config.yaml
activation: "geglu"
lr_head: 0.0113
seq_len: 2048
Each number is 128 + 24 x the weight over its row's rms, rounded and kept within 0 to 255. Layers, rows and columns count from 0. The size above them is the row's rms in percent of the matrix's.

# layer 6 MLP down, 448x1472, rms 0.0306, rows 77-114, columns 920-1103
size [ 99  98 100 103  98 100 101 102 100  99  98 102 101 101 158 101  99  98 100  99  96 105 102 102 100 100 100  99 107 100 101 100 102  99 101 101 101 100]
[[123 203 190 124 131 142 114 133 112 110 115  97 114  95 116 141 161 132 170 139 113 141 130 166 177 125  77 110 120 119 151 128 106 148 146 114 106 184 190 105 121  97 136 105 141 124 125 137 167 110 121 130 125 120 133 115 164 138 155 114 122 131 132 114  99 147 141  67 144 107  81 151 123 165 172 116 126 155 141 141 140 123 152 146 105 104 135 150 177 142 116 147 134 104 139 188 118 149 117 116 144 108 178 173 133 113 115 111  77 114 151 111 155 145 109 120 112 130 120 137 150 146 140 104 127 129 115 156 115  93 152 125 152 146  88 150  99 127 163 155 138 128 153 126 137 140 171  99 131 150 166 154 116 141 136 127 109 161 143 101 122 123 103 163 125 116 148 123 119 111  95 149 127 123 132  67 106 122 154 154 116 156 125  88]
 [126 119 125 141 158 143 120 108 138 137 137 135 141 126  96 113 139 158 117 123 191 144 151 138  83  97  79 134 120 123 190 142 179 104 125 160 150 122 148 135 115 131 176 149 133 121 116 138 157 144 168 127 134 185 126 140 143 158 102 156 127 108 122 119 123 141 123 119 120  84 165 136 112 104  89 118 120 112 165 144 119  81 143 132 124 182 112 162 123 113  91 137 150 138 122 115 121 137 139 151  98 114  77 122 118 134 127  91  94 125 129 140  85 137 124 155 129 126 150  98 154 114 100 142 133 168 124 139  81 107 150 117 147 121 160 138 103 131 105  52 123 184 138 127 153 144 149 177 159  91 157 124 105  97  68 105  96 139  92  82 133 138 139 150 106 103 106 116 147 130 144 103 120 170 128 138 159 173 128  85 120 130 104 159]
 [135 130 141 121 120 119 111 125 164 131 129 131 121 125 109 122 136 163 110 138 120 127  86 129 103 105 112 125 103 137  89 105 108 131 144 158 113  82 146 114 152 147  83 133 135 135 157 163 136 112 105 132 122 135 120 166  90 110  77 112  95 127 116 110 139 147 163 121 138 111 133  91 124 124 175  87 110 118  92 118 102 133  94 178 143 123 112 159 112 135 125 112 153 164 115 107 135 165 107 111 134 150 141 167 150 147 150 152 117 100  94 165 151  95 129  85 114 145 103  97 132 171  94 128 131 156 104 145 170 177 148  88 108 152 135 164 134 131 112 156  73 116 149  67 164 129 139 121 146 110 115 145 168  73 100  54 136 100 124 169  64 115 111 130 118 114 128 154  98 131 101 154 150 144 126 118  94 154 133 139 160  89 105  91]
 [112 113 107 131 109 122  95 122 107 118 106 114 134 123 126  99 126 106 177 163 116 110  97 118 134 130 131 149  96 106 143 165 115 118 113 113 167 136 125 131 106 125 144 102 158 170 163 128 143 119 109 138 117  69 131 135 181 109 116 128 139 137 133 102 124 133  85  86  95 112 140  95 134 121 104 126 106 113 109 129 130  75 128 151 139 131 121  97 114 119 134 155 117 154 136 155 142 129 141 140 133 123 146 153 140 163 129 150 161 139 133 132 145 110 140 128 137 169 143 120 141  86 136 192 127 103 119 134 127 156  88 121 113 117 105 114 127 102 113 150 143 105 127 121 140  82 113 102 157 124 120 126 125 118 117 144 140 100 137 165 150 165 150 104 100 111 142 105 129 148 168 142 140 136 113 173 150 131 141 107 124 119 145 141]
 [192 156 112  89 158 111 129 138 111 111 114 125 156 139 140 133 119 111 100 107 123 124  95 143 138  83 129 118 127  81 119 129 117 119  88  94  78 138 149 107  70 167 131 105 119 126 131 129 173 132 108  92 119  93 139 117 127 113 115 125 145 177 127 110  84 137 146 137 171 118 105 142 170 138 113 105 170 120 115 104 116  88 138 105 195 138 134  82 149 154 130 110 119 133 168 109 144 109 130 129 145 153  78  96 129 196 146 142 121 143 184  78 120 110  95 140 175 130 158 139 120 106 110 125 135 135 125 152 118 167  97 142 114 137 140 108 159 126 141 127 115 118  68 168  66 137 140 139 138 128  89 135 150 133  80 150 109 126 165 135 138 134 114 166 163  94 116 143 142 158 107 108  92  84 146 140 109 112 103  75 116 137 137 105]
 [126 102 163 120 121  94 167 181 113 105 138 111 119 167 111 110 130 162 109 128  94 109 103  97 145 127 100 122 135  79 156 121  95 145 127 101 157 117 121  91 134 131 120 123 128 126 129 132 124  91 103 108 140 161 152  96 111 147 116 147 110 143 116 113 161 126 122 153 142 109 107 126 136 113 115 125 158 162 160 164 133 113 135 107 150 114 151 167 109 117 103  92 156 103  93 118 115 127 133 117 148 156 140 118 120 122  84 112  73  92  89 145 172 142 137 136 141 146 136 116 186 144 141 125 101 123 159 140 125 171 150 114 123 152 169 130 144 138  76  97 173 107 128 149 111 149  97 122 122 171  96 134  88 158 147 127 150 139 132 102 113 146 137 101 141  81 159 140 154  90 118 137  94 102 141 184 147 126 131 112 120 132 117  73]
 [147  99 102  98 121 135 146 155 134 131  95 126 126 122 127 161 107 101 122 133 128 148 144 152 133 139 124 156 133 122 138 135 112 142 130 129 143 182 120 149 102 144 125 166 118 147  94 125 106 108 121 135 123 112 125 129  99 136 124 153 128 155 130 158 116 135 148 104 112 155 176  97 121 131 134 127 150  69 137  84 182 136 133 143 155 144 134 126 114 138 155 116 127 149 106 130  94 110 137 138 121 184 142 119 155 115  98 127 109 159 130 171 118 121 166 137 135 112 126 118 113 138 106  88 155 140 137 146 102 128 139 131 140  79 140 132 122 139 144 130 158 153 189  71 137 142 116 169 161 110 113 133 159 134 137 133 152 127 142  98  82 126 167 165 123 111  76 181 135 131 122 117 138 146 167 118 132  97 129  76 152 157 160 129]
 [ 87  85 105 103 151 123 208  96 143  85 115 133 144 103 130 114 151 158 146 128  74  90 174 149 120 145 129  95 136 150 167 116 170 187 114 114 103  97 124 127 125 177 141  95 115 142 182 165  92 128 150 104 133 172 149 115 116 162 147 159 130 118 104 129 110 140 118 113 130 136  82 132 158 114 151 163 161 123 123 140 173 125 127 125 131 143 145 140 137 107 122 180 105 114 170 141 104 108 124 161 132  97 131 121 174 128 128 147 133 133 112 111 141 123 139 137  71 119 140 135  98 145 107 136 140  95 152 116 166 155 132 143 130  96 127 113  99 122 137 176 118 109 124 149 111 147 109 150 120 151  80 113 166 143 130 179 124 107 157 152 140 138 129 135 128 105  97  58 119 140  94  85 126 132 109 106 128 156 124 132 108  98  98 131]
 [122  88  88 190  93 124 140 152 138 139 124 149 158  88 146 134 162 120 119  90 109 126 146  66 103 119 116 114  62 104 149 125  94 151 145 129  75 135 129 120 127 151 158 105 161 132 114 125 169 128 106 146 136 160 126 120 129 154 152 134 149 115 109 103 152 128 122 125 122 120  96 135  95 126 165 127 147 125 128 133 114 111 151 117 126 114 104  95  88 153 111 120 134 139 129 101 150 148 115 111 118 130 116 105 102 147 143 109 130 142 179 137 120 134  80 147 164 123 119  91  91 147 130 142 124 110 140 154 143 123 170 135 203  89 138 121 109 141 101 119 182 148 148  94 158 122 114 153 111 110 136 123  70 131 137 117 138  97 147 112 160 130 107 165 109 116 168 135 125  95  86  99  96 125 163 152 107 117  77 133 122 119 127 160]
 [154 151 101 131  93 113 137 143 128 162  79 122 150 119  92 138 135 121 105 119 148 179 116 139  98 129 126 162 141 140  99 143 122 101 125 136 113 116 116 123 128 155 111 152 151 124 166 153 135  99 170 104 134 110 149 136 164 168 113  55 118 132 116 126 132 143  97 190 117  92 111 149 139 124 157  93 136 160 135 129 144 125 117  81 132 120 116 116 157 131 120 122 113 193 136 124 135 120 132 126 163 154 117 107 139  92 150 140 138 142 131 135 135  93 113 114 122 138  95 127 125 143 157 139 100 162 140 146 110 160 138  89 122  99 131 160 139 143 142 143 159 140 153 137  80 156  99 145 156 143 173  99 137 147 121 141 150 148 153 140 153 144 102 126 165 156 106 117 132 123  97 141 125 149 107  98 109 142 112 148 100 112 116 126]
 [131 139  85  98 128 138 105 144 163 144 138 112 158 154 103 132 149 146 128 132 130 149  79 132 133 109 134 116 156 141 108 138 139 115 127 154 100 150 137 119 122 114 121 141 104 115  81 128 133 141 125 101 110 115 103 130  79 120 140 102  57 124 139 142 167 118 134 138 135 172 113 141 136 159 115  86 150 136 108 122 103 115 135 116 136 156 134 152 133 143  94  87  98 113  91 111 112 146 110 158 132 128 144 105 150  89 169 144 131 139 110 155 162 148 121 104 106 139 111 101 121 130 144 149 127 151 180 155 136 137 151 142 156 104 121 119  89 168  94 143  93 142 126 112 159 128 122  88  91 159 107 122 184 150 126 118 177 124 153 160 113 130 119 141 162 148 126 109 124 136  75 134 127 187 159 133 124 165 104 173 162 128 119 118]
 [135  96 107  73 131 164 111 120 113 122 157 112 146 188 125  87  90 143 141 143 146 103 131 137 157 135 152 141 123 140 100  94  99 110 158 114 128  95 113  89 145 128  96 128 157 106  88 126 124 151 157  95 134 138  82 105  91 110 138  97 157 107 119 173 130 139 139 143 158 114  80 136  95 138  98  79 200 140 109  97 158 124 130 148 112 114 140 149 120 126 128 119 162  97 104 149 117 120 104 164  81 131  88 115  96 158 115 119 146 163 109 153 134 117 117 140 139 125 117 166 122 110 113 140 182 107  75 188 152 103 166 152 121  92 140  86 127 107 106 127 140 112 151 102 117 110 131 114  88  80 130 165 149 120 121 146 142 123 112 129  96 156 134 159  60 159 139 121 138 154 127 124 123 134 136 130 101 118 118 114 130 151 112 126]
 [153 126 111 149 103 123  83 145 170  74 134 122 104 137 147 156 123 161 113 132 109 130 153  99 133 127 125 148 126 130 115 130 110 127 117 147 157 135 139 149  85 150 115 128 148 147  95 147 155 140 147 112 112 134  78 115 125  57 141  99 124 124  89 123  98 152 129 111 123 147 140  87 146 126 139 110  97 199 100  92 147 154 127 100 135 165 128 118 110 123 138 133 110  89 107 150 128 145 103 130  98 133 121 142 135  81 103 143  88 116 106 114 104 136 152 122  98 135 158 110 129 128 150 123  83 115 118 169 167 168 127 126 121 148 102  78  56 187 141 144 147 161 167 107 138 127 106 146  85 108 107 137 118 159 139 144 115 116 141  87 143 150  95 133 149 155 105 145 154  91  74  97 162 147 137 134 132 116  97 169 124 117 110 119]
 [ 95 138 129  95 110 157 134 149 150 136 148 106  98 117 130 110 120  97 137 163  92 152  72 110 174 101 177 119 114 159 132 139 121 111 138 103 126 118 141 142 151 134 144 159 128 110 148 125 115 167 114 131 105 110 166 130 112 116 136 130 130  95 170 146 154 195 142 151 178 133 206 111 146 108  87  96 141 110  97 129 133  96 113 134 120 136 122 111 131 106 138 157 155 144 116 114 134  91 119 124 164  95  69 138 117 121 103 132  96 124  96 122 108 167 147 106 119 134 130  85 145 186 131 160 121 103 155 130 141 129 130 149 150  86 144 154 132 170 180 151 126 142 155 104 117 164 116 143 114 128 148 154 114 155 113 123 124 126 142 134 131 121 148 107  94 152 118 134 161 101 136 166 110 123 121 154 127 119  97  97 125 115 114 161]
 [111 120 109 114 107 108 102 171 124 100 117 135 114 129 129 125 143 108 146 103 121 100 129 126 123 146 201 186  83 138 131 113 106 152 151 144 129 120  31 129 146 120 131 124 149 152 140 131 157 145 121 163  90 144 112 159 132 109 135 138 127 158 136 115 133 147 130 124 142 137 116 136 148 151 122 142 168 122 130 121 125 163 133 118  68 126 123 110 109 116 222 132 147 102 130 131 106  91  96 136 123 121 119 129 140 126 167 126 119 156 126 115 111  79 116 123 150 139 114 124  59 178 125 128 172 156 132 153 130 146 117 127 117 144 110 192  91 158 133 230 109 135  95 186 147 113  98 114 143 126 109 114 125 113 126 127 112 133 156 125 152 101 128 126 148  98 118 142 120  94  98 130 130 174 129 118 150 103 121 139 121  62 123 105]
 [ 92 115 104 146  76  99  75 116 116 134 130 130 113 189 118 123 140 143 146 125 157 125 119 145 107 154 137  98 168 142 103 171  95 145 130 145 116  92 125 119 137 132 159 188 139 139 126 131 168 148 152 121 166 114 119  91 155 145 131 148 133 133 151 184 176 108 143 168 141 144 119 110 156 120 130 153 136 155 102 134 150 146 132 143 152 113 160 102  98 122 113 131 128  84 124 142 112 174 140 107 128 127 131 120 138 116  82 113  93 119  83 129 132 145 155 129 165 153 141 139 123 141 120 127 160 179 155 103 140 139 119 117 134 139 137 103  86 153 110 113 169 136 100 174 113  75 116 135 162 104 145 137 148 121 130 131 152 136 169 120 141 100 159 136 128 133 126 122 110 123 148 124 101 130 129 111 121 118 145 126 127  65 104 125]
 [125 149 101 111 152 182 151 166 103 148 142 141 114  76 114 120 105 105 138 110 101 116 111 134 129 122 153 119 134  99 111 154 160 162  96 127 145 105 126  94 106 120 107  95 139 144 200 146 117 109 159 132  70 126 149 135 154 123 136 190 126 146  89 108 138 118 159 158  88 148 119 154 142 135 114 110 134  91 114 123 181 147 161 132 107 152 132 105 128  79 154 141 144 156 131 161 126 144 159 152 122 100 132 106 116 118 151 112 148 120 129 109 147 123 141 127 143 130  98 130 151 137  97  92 141 140 148  79  99 117 132 162 126 129 113 112 132  94 147 105 180 145 160 154  74 131 131 113 162 128  90 143 124 135 150 114 153 112 154 125  89 125 121 115  55 109 129 105 144 158 125 137 101 140 107 107 154 128 148 123 119 121 131 116]
 [125 111 158 127 114  86 138 103 154 177 131 136 124 168 105 171 105 119  84 148 106 101  82 114 132 100 126  89 135 136  67 103 128 122 171 147 185 156 131 171 112 133 157 150 144 100 110 108 140 118 142 123  91 152  97 133 147 126 162 123  93 140 158 174 171 118 118 114 111 142 167 121  80  86 147 127 144 116 131 147  84 109 164 154 133 124 150 109  93 128 117  87 139  93 132 136 122 133 141 142 127 107 168  80 117  99  90  79 117 139 144 129 112 126 139 125 127 130 102 123 134 155 107 116 113  91  91 111 142 158 139 128 114 115 136 121 121 132 125 141 160 124 130 122  87 117 142 119 114 122 135 111 107  93  90  95 162  99 113 134 167 146 114 172 134 152 167 106 163  84 131 151 131 143 169  94 131 126 142 150 136 177 160 141]
 [120 110 151 105 153 148  53 122 116 124 145 114 136 156 137 132 135  76 129 156 123 111 140 170 108  85 105 107 113  83 151 164  98 120 110  78 138 144 133 128 151 115 127 124  89 136  96  90  84 137 124 139 123 107  93 110 109  96 131 159 149 122 174 170 179 118  95  90 140 113  70 123 142 130 110  99 144 105 104 124 112  90 143 159 103 123  97 140 140 101 161 101 106 127 178 158 120 135 136 155 114 128 101 128 155 125 100 109 139 147 144 120  98 155 151 110 146 143 163  73 107  71  91 104 102 166 125  89 115 173 156 148 150  87 122 142 103 177  94 139 141 126 143 145 135 111 123 166 147 153 102  89 130 139  89 144 121 111 116 118 125 143  98 136 141 120 150 147 120 125 121 119 164 117 149 139 168 141 184 105 131 124 148  74]
 [100 148 173  85  96 162 100 162  89 105 148 120 128 149 128 154 124 135  86 133 142 135 102 126 106 170 134 122 147 114 107 159  94 119 124 130 121 168 114 112 122 152 152 127 125 129  97 107 126 145 164 113 106 123 150 113 133 119 130 124 148 105  94 124 128 156 117 109 153 110 134 152  84 145 115 133 122 164 131 104 144 103  91 157 111  86 147 100 126  90 141 118 131 131 115 154  93  94 102 118 101 123 109 134 145 134 105 162 151 139 121 128 149 150 165 149 143 182 107 123 104 111 156 159 122 121 154 167 102 126 103 127 139 114 105 110 122 108 132 124 144 108 133 117 155 120 150 139 128 146 152 139 110  98 163 149 110 124 125 119 122 139 181 166 109 154 176 138 145 129 171  82 143 104 162  98 133 123 140 125 146 161 141 153]
 [144 110 142 128 125 115  95 125 141  83 134 187 166 138 161 107 159 128 134 162 115 143 146 121 147 146 116 135 137 157 107 128 113 128 121 114 131 120 124 122 156 126 105 175 108 154 125 109 115 113 136 141 153 132 142 140 159 137 151 128 100 139 137 122 116 136 136 143  91 157 117 110 100 121 101  90 161 125 129  93 128 126  92 100 135 118 121 161 144 133 172 111 124 149 112 105 125 148 133 158  88  80 119 122 111  94 146 131 100 128  85 142 113 111 106 167 116 172 152  93 115  96  97 183 148 154 163 100 135 131 141  99 127  84 131  99 115 112  98 122 121 125 144 100 149 137  82  95 209 132  96 105 109 168 135 100 162 149 152 146 115  97 111 111 136 114 124 153 116 127 143 152 119 155  93 145 125 103 190 135 134 137 113 156]
 [149 159 148 142 123  90 143 159 102 122 125 130 139  90  71 130 146 121 139 117 131 197 101 122 153 154 154 135 108  91 126 127 111 151 112  98 137 110 130  93 143 159 158 152 159 168 133 111 117 141  87 131 140 126  99 131 137 118 166  91 123 104 124 124 192 117 161 134 109 136  92 122 132 141  77 145 149 103 184 118 151 139 148  95  96 136  46 130 153  92  90 114 115 143 139 146 117 136  97  81 165 112 119 170 122 145 156 141 122 132 174 115 120  93 142 114 112 128 162 136 138 121 105 125 156 139 104  69 132 103 136 130 158 114 111 134 161 120 125 115 145 141 162 150  77 136 131 130 162 149 140 150 123 122 191  84 180 140 154 107 192 139 136 116 128 114 109 117 106 159 148 173  88 155 144  86 113  80  74 117 136 108 162 116]
 [168 148 164 163 162 135 178 106 136 107  99 136 149  67  96 123 147 117  89 110 106 128 124 143 185 166 123 148 139 147 145 161 120 138 143 144 111 142 102 123 134 115 140 151 127 154 110 180 156 151 110 129 144 121 119  96 134 114  94 111 133 109 130 151 130 160 126 150 129 126  76 124 113 134 127 151 151 151 108 155 102 143 151 112 127 140 169 151 127 121  97 116 125 158 139 161 127 123 126  74 137 134 153 161 101 132 128 145 152 177 146 124 202 120  79 118 110 165 154 136  81  96 114  80 114 139 141  76 138 106 167 127 103 145 111 115 148 110  96 114 112 143 145 129 109 131 142 173 148 143 155 119 129 145 133 137 134 132 108 106 159 144  99 119 119 120 170 173 108 110 105 119 124 138 143 120 159 139 137 111 154 126 137 127]
 [119 145 157 166 100 131 109 106 164 137 149 139 182 123 125 131 154 134  79 183  80 132 129 118 123 133 116 136  92 139 134 135 136 117  82 119 107  71 103 105 116 127 109 123 158 113 157 122 148 138 106 116 125 111  61 136 142 153  98 121 165 175 131 132 129 123 136 135 135 117 124 116 142 130  89 153 165 110 152  88 130 111 115 132 176 156 134 142 137 133 117 109 150 141 121 108 133 137 113 124 137 152 133 140 138 134 140 142 121 156 151 105 121 136  98 168 136 166 135 145 162 149 178 109 139 116 113 105 112 130 113 125 100  96 115 111 147 138 100 115 130 149 149 158 111 157 134  91 129 129 110 131  95 145 163 182 156 104 119 165 142 124 159 112  74 146 145  96 107 143 155 139 138 119 141  82 146 110 131 157 149 172 176 133]
 [148 107 194 133 146 147 119 117 106 118  51 111 162 170 125 102 148 116 159 130 119 148 140 169 114 121 140 170 125 160 147 125 110 110 130 168  77 149 122 132 140  91 143 150 133 128 107 116 132  97 101 128 102 156 117 128 100 168 111 132 125 142  94 127 173 150 136 127 153 118  77  66  95 162 100 119 134 150 132 104  95 173 191 137 152 153 101 137  97 131 126 107 118 157 153 106 103 123 146 114 124 156 137 133 113  98 184  76 117 111 131 150 164 122 158 138 156 111  86 103 113  90  90 103 129 153 131 139 130 158 153 158 164 146 131 137  92 121 118 125 115 118 149 150  90 130  82  93 126 108 114  94 154 113 140 132 156 118 117 107 133 136 122 133 119 116 131 154 108 130 117 121 105 127 161 109 140 188 132 138 163  99 168 128]
 [ 91 117  92  91 135 139 122  91  74 141 106 147 139 118 125 108  84 125 130 119 131 145 128 114 141 164 138 124 128 119 161 142 181 128  85  98 155  91  97 158  91 116 140 175 142 113 143  88 127 178 125 165 100 103 122 125 117  85 144 137 121 109 120  86 137 158 146 139 147 142 173 152 150 138 149 128 126 135 120 157 178 103 113 149 126 108 148 130  91 109 121 119 115 144 112 131 104  83 129 140 151 107 151 116 150 115 168  89 168 130  87  87 125 115 131 131 124  96 177  84 118 130 137  93 154 126 114 116  84  84 153 151 111 116 135 107 152 153  79 110 137 129 118 152 116 142 114 156 112  83  91 125 116 144 118 129 160 134 129 164 145 132 107 102 115  74 136 135 155  76 149 119 157 126 139 183 116 177 161 128  99 100 107 133]
 [128 150  85 129 132 103 152 118 125 124 158 143 129  91 158 146  94  85 155 104 110 129 151 132 123 139 141  90 161 131 113 104 156 156 160 118 102 149 101  93 131 134 169 132 133 104 106 163 142 136 159 145 154 140 113 155 118 147 143 156 121  77 155 118  99 108 114 120 176 165 146 144 161  88 178 139 124 139 150 148 147 135 120 110 148 151 151 140 127 148 160 117 134 146 152 120 143 107 163 119 152 163 131 137 147 128 139  90 156 179 123 121 156 112  51  85 134  60 181 122 157 124 128 152  96 116  98  77 118 156 136  90 118 106 138 127 127 155 157 168 141 108 129 120 144 127 112 149 105 103 146 100 153 145 148 114 152 129 124 147 123 109 129 142 159 126 120 125 140 131  81 120 130 141 116 119 157  94 112 107 150 121  93 150]
 [115 112 146 120 124  96 102 112 104 137 108 119 153 120 121 135  86 140 167 122 128 136 128  92 162 135 177 145 126 160 146 116  88 140 164 114  85 193 123 149 109 105 144 161 116  76 151 156 144  97 134 107 172 120 129 145 134 140 106 151  88 129 142  98 125 137 116  97 142 107 140 118 166 159 129 149 134 143 163 160 135 116 197 154 130 140 154 110  92 151 135 116 102 113 140 117  96 107 125 146 112 107 133 154 121 136  99 116 135 111  91 132 119 125 151 131 136 143 143 113 146 112 111 130  84 115 163 128  89 134 119 142 167 141 132 100 134 114 172  93 149 125 165 111 116 122 133 111 147 118 156 116 160  76 124 158 132 169 129 133 143  73 146 106  73 132 139 106  87 142 117 101 122 112 165 126 122 101 166 127 125 124 109 100]
 [113 133  96 110 125  95 121 119 109 120 168  96 145 105 115 120 140 120 105 142 133 151 144  98  91 111  88 127  68 153 126 149  95 102 152 165 118 142 103 138 146 163 139 131 172 142 143 134 149 184 140 151 140 103 150 121 130 138 110 187 100 125 124 119 131 129 135 120 159 122 143 186 145  92 147 153 164 129 152 174 146 147 108 120 102 145 136  92 115 120 107 153 168 120 130 116 115 170  73 143  90 174  73 107 127 148 145 175 106 117 103  97 120 123 135 124  68 130 151 166 154 110 126 173 113 136 109 149 155 104 157 144 119 141 129 129 117 118 106  56 154 109 112 133 148 131 141 152 153 100 167 202 130 114  97 129 107 125 141 122 123 139 119 116 143 133 140 104 130  87 130 128 151 100 142 131 174 117 139 172 111  89 140 144]
 [135 140 142 174 100 144 116 143 102 107 179 129 117 140 111 148 120 118 120 145  85 115 165 121 118 124 147 139 127 120 122 122 158  85 148 103 142 151 131  89  82 119 100 103 133 152 175 127 138 101 141  97 168  64 140 117  96 188 121 133 149 177 143 155 134 170 132 120 101  98 115 138 130 116 108 145 161 110 117 137 153 124 136  91 142 141 143 151 120 122 164  96 122 130 131 133 132 118 128 113 134 112 131 116  97 122 152  92 127 122 149 150  61 103 107  61 125 130 127 110 128 181 152  92 148 160 138 121 149 113 121 131 115 129 112 136  65 139 122 170 118 114 122 117 135  82 115 138 136 147  90 111 132 107 117 124 137 143 120 158 120 105 115 131 140 124  98 110 182  72 106 121 102 140 101 126 139 146 110 147 107  90 121  94]
 [146 114 129 117  99 121 149 138 124 135 126 111 121 140 119 127 157 142  96 134 114  93 111 169 111 136 133 131 125 127 109 135 146 100  74 136 121 107 108 131  86 139 128 146 110 114 101 101 125 118 136 149 109 133 146 182 160 124 125 124 136 103 139  81 106 146  96 171 118 121 119 134 191 113 130 161 151 148 119 140 143  98 138 146 129 133 106 121 118  90 108 121 161 126 101 148 153 160  91  68 143  60 100 115 134 114 166 120 140 124 118 121  75 136 150 137 139 165 156 158 129 112 111  79 136 152 141 156 115 117 121 151 115 131 155 170  99 172  97 160 117 104 124 111 141 153 170 138 154  95 140  90 150 154 104 145 124 135 122 115  89 150 154 116 165 101 109 126 122  91 176 135 128 130 120 171 143 115 110 133 137 163 122 104]
 [132 132  82 113 139 177 111 121 141 118 126 128 117 105 113 167 104 151  88 141 134 117 114 150 118  95 136 151 142 104 125 138 139 134 141 127  96 155 126 139 141 121 105 135 114 123 110 165 193 112 116 140 112 130 111  94 115 117 155 126 142 125 134 100 136 131 176 164 136 145  80 177 157 140 132 122  91 174 146 105  90 115 100 124 114 106 179 147 181  84 124 156 103 100 149 124 124 177 138 164  98 138 129 127 167 157 106 123 130 111 150 120 148 137 153 106 133 119 141 150 114 132 111 128 147 118 117  87  92 127  67 127 144 100 160 116 104 170  82 137  93  84 133 125 141 121 155 131 174 155 128 138 138 119  73  67 147 132 100  90 132 128 132 111 170 115  94 108 163  67 108  86  98 169 130 141 124 133 103 133 128 126 116 132]
 [133 119 105 170 118 149 129 121 120 105  73 120 110 149 127  80 164 148 115 111 121 139 105 155 113 102 107 129 119 139 118 125 135 127 126 157 132 144 133 148 114 108 103 116  88 102  99 126 131 125 159 114 144 161 118 109 141  97 133 119 144  76 169 133  87 120 148 148 133 158  93  77 131  76 104 150 169 112 212 111 134 130 141 126 122 133 142 134 121 170 134 135 102 114 125 139 127 116  97 150 132 123 110 121 109 124 123 142 127 120  97 182 121 173 149 127 131 154 126 141 140 164  94  97 150 117 149  99 129 122  95 124 128  92 161 106 134 139 121 134 131 151 131 123 112 117 155 130 136 168 117  98 144 118 140  92 179 101 109 123 136  97 114 118 172 135 118  92 143 115 132 104 154 126  90 163 135 115 106  95  86 116 126 166]
 [ 93 121 141 161  98 150 161 148 107 128 127 152 110 133 114 145 168 142 150 177 143 139 104 159 129 136 125 124 114 158 172 141 109 132 150 138 131 165 157 119 102 125 158 136 104 143 167 128 139 107 137 170  88 134 143 124 106 115 163 130 106 131 111 105 114 119 158  98 123 111 100 103  95  86 118 144 118 120 142 107 115 142 135 161  98 111 117 118 108 107 152 132 107 139 146 122 126 114 128 135 139 136 123 131 103 115 116  79 106 119 137 167 103 145 131 112 144  93 116 155 139 127 160 150 140  61 101 122 108 150 155 155 139 134 121  84 127 113 111 118 149 141 136  97 118  72 114  76 108 144 137  87 157 134 122 144  98 110 145  98 112  88 172 158 105 115 108 134 128 104 113 130 128 122 144  93  83 126 142 151 151 131 135 141]
 [145 126 134 132 108 129  99 116 151 138 119  87 145 129 102 108 135 149 156 144 134 162 166 145 134 118 140 152 119 156 136 140 162 146 165 103 120 135 147 175  92 103 123  84 149 112 127  79 122 144 155 166 123  80 103  71 136 155 160 116 123 136 144 105 136 144  81  89 180 130  90 150  87 128  88 142 112 139 146 145 115 149 104 107 156 160 167 114 161 107 128 182  85 108 136  91 134 130 103 162 105 117 125 132  97 107 143 189  87 149 115  97 130 164 160 109 108 150 160  91 110 103 162 137  72 106 141  70 155  96 150 118 109 134 165  88 151 161 107 124 155 163 145 141  90 118 123  90 116 133 129 124 134 125 125 125  92 139 134 114 158 130 145 194 120 126 147 143 104 158 144 164 138  81 116 113 148 179 167 139 120 168 179 180]
 [ 95  93 128 102 139 155  90 105 138  90 126 152 123 175 130 117 132 123 146 133 106 104 134 144 183 121 116 137 102 130  99  68 183 138 189 136 161 121 107 133 155 128 157 101 119 149 123 137 103 111 154 143 165 117  86  96 124 120 144 145  95 131 101 152 156 139 103 133 113  87 134 159 149 115 115 130 153 151 110 141 123 109 141 128 156 106 166 145 154 136 148 139 111 159 121  82 136 128 142 156  91 141 152  99  91 113 149 100 129 149 160 105 138 121 134 101 174 157 176 146 185 122 148 115 108 118 165 115 136 140 142 163 118 134 156 154 150 113 126 174 127 131 127 133 119  83  98 153 120 190 168  99 115 151 129 100 171 150 165 142 159 168 130 142 135 141 123 144 135 116 130  97  98 159 102 111 114 100 115 126 180 152 144  93]
 [126 130 154 138 121 152 106 110 156 127 124 108 112  96 138 145  98 104 129 156 140 105  91 132 143 119 127 118 171  67 135 139 170 139 136 140 140 148 141 168 151 114 132 147 121 142 145 122  86 113 117 146 128 119 104 155 154 125 168 119  94 121 156 115 126 117 144 121 105 131 110 168 124 142 145 157  92 153 120 144  84  90 112  84 137 108 151 128 151 147  98 153  68  92 154 107 101  77 156 162 190 129 131 128 134 102  96  99 125 143 144 172  96 174 103 142 133 141 170  98 119 154 117  86 137 121 125 132 138 148 183 144 122 136 130 109 127 126 122 132 135 107 114 106 140 117 145 149 128 151 135  97 140 164  81 123 122 121 154  93 140 136 152 120 178 100 147 128 121 102 124 141 156 155 125 128 167 144 122 157 127 132 177 127]
 [166 124 107 104 169 132 137 121 124 122 111 151 146 151 114 149 129 114 100  94 108 123 102 127 137  99 122 137 131 144 128 105 122 150 137 154 165 140 123 140 147 129  65  87  92 170 131 120  92 155  88 114 193 132  99 126 117 141 156 145 113 102 131 144 149 126 166 134 103 141 124  94 170 147 176 119 182 103 125 152 144 124 104 124  74 168 126 109 134 116 108  76 163 102 141 132 114 111 123 116  87 128 149 153 134 138 142  95 119 106 146 143 150 125 129 135 134 145  93 166 124 133 146 102 131 152 126 132 124 123 158 141 161 134 123 149 193 112 108 130 111 135 102 110  88 139 122  87 119 125 100 140 178 177 122 110 169 129 166 157 146 106 131 125 148 126 139 133 127 101 165 111 139 132 135 127 172 148 134 121 137 149 131 132]]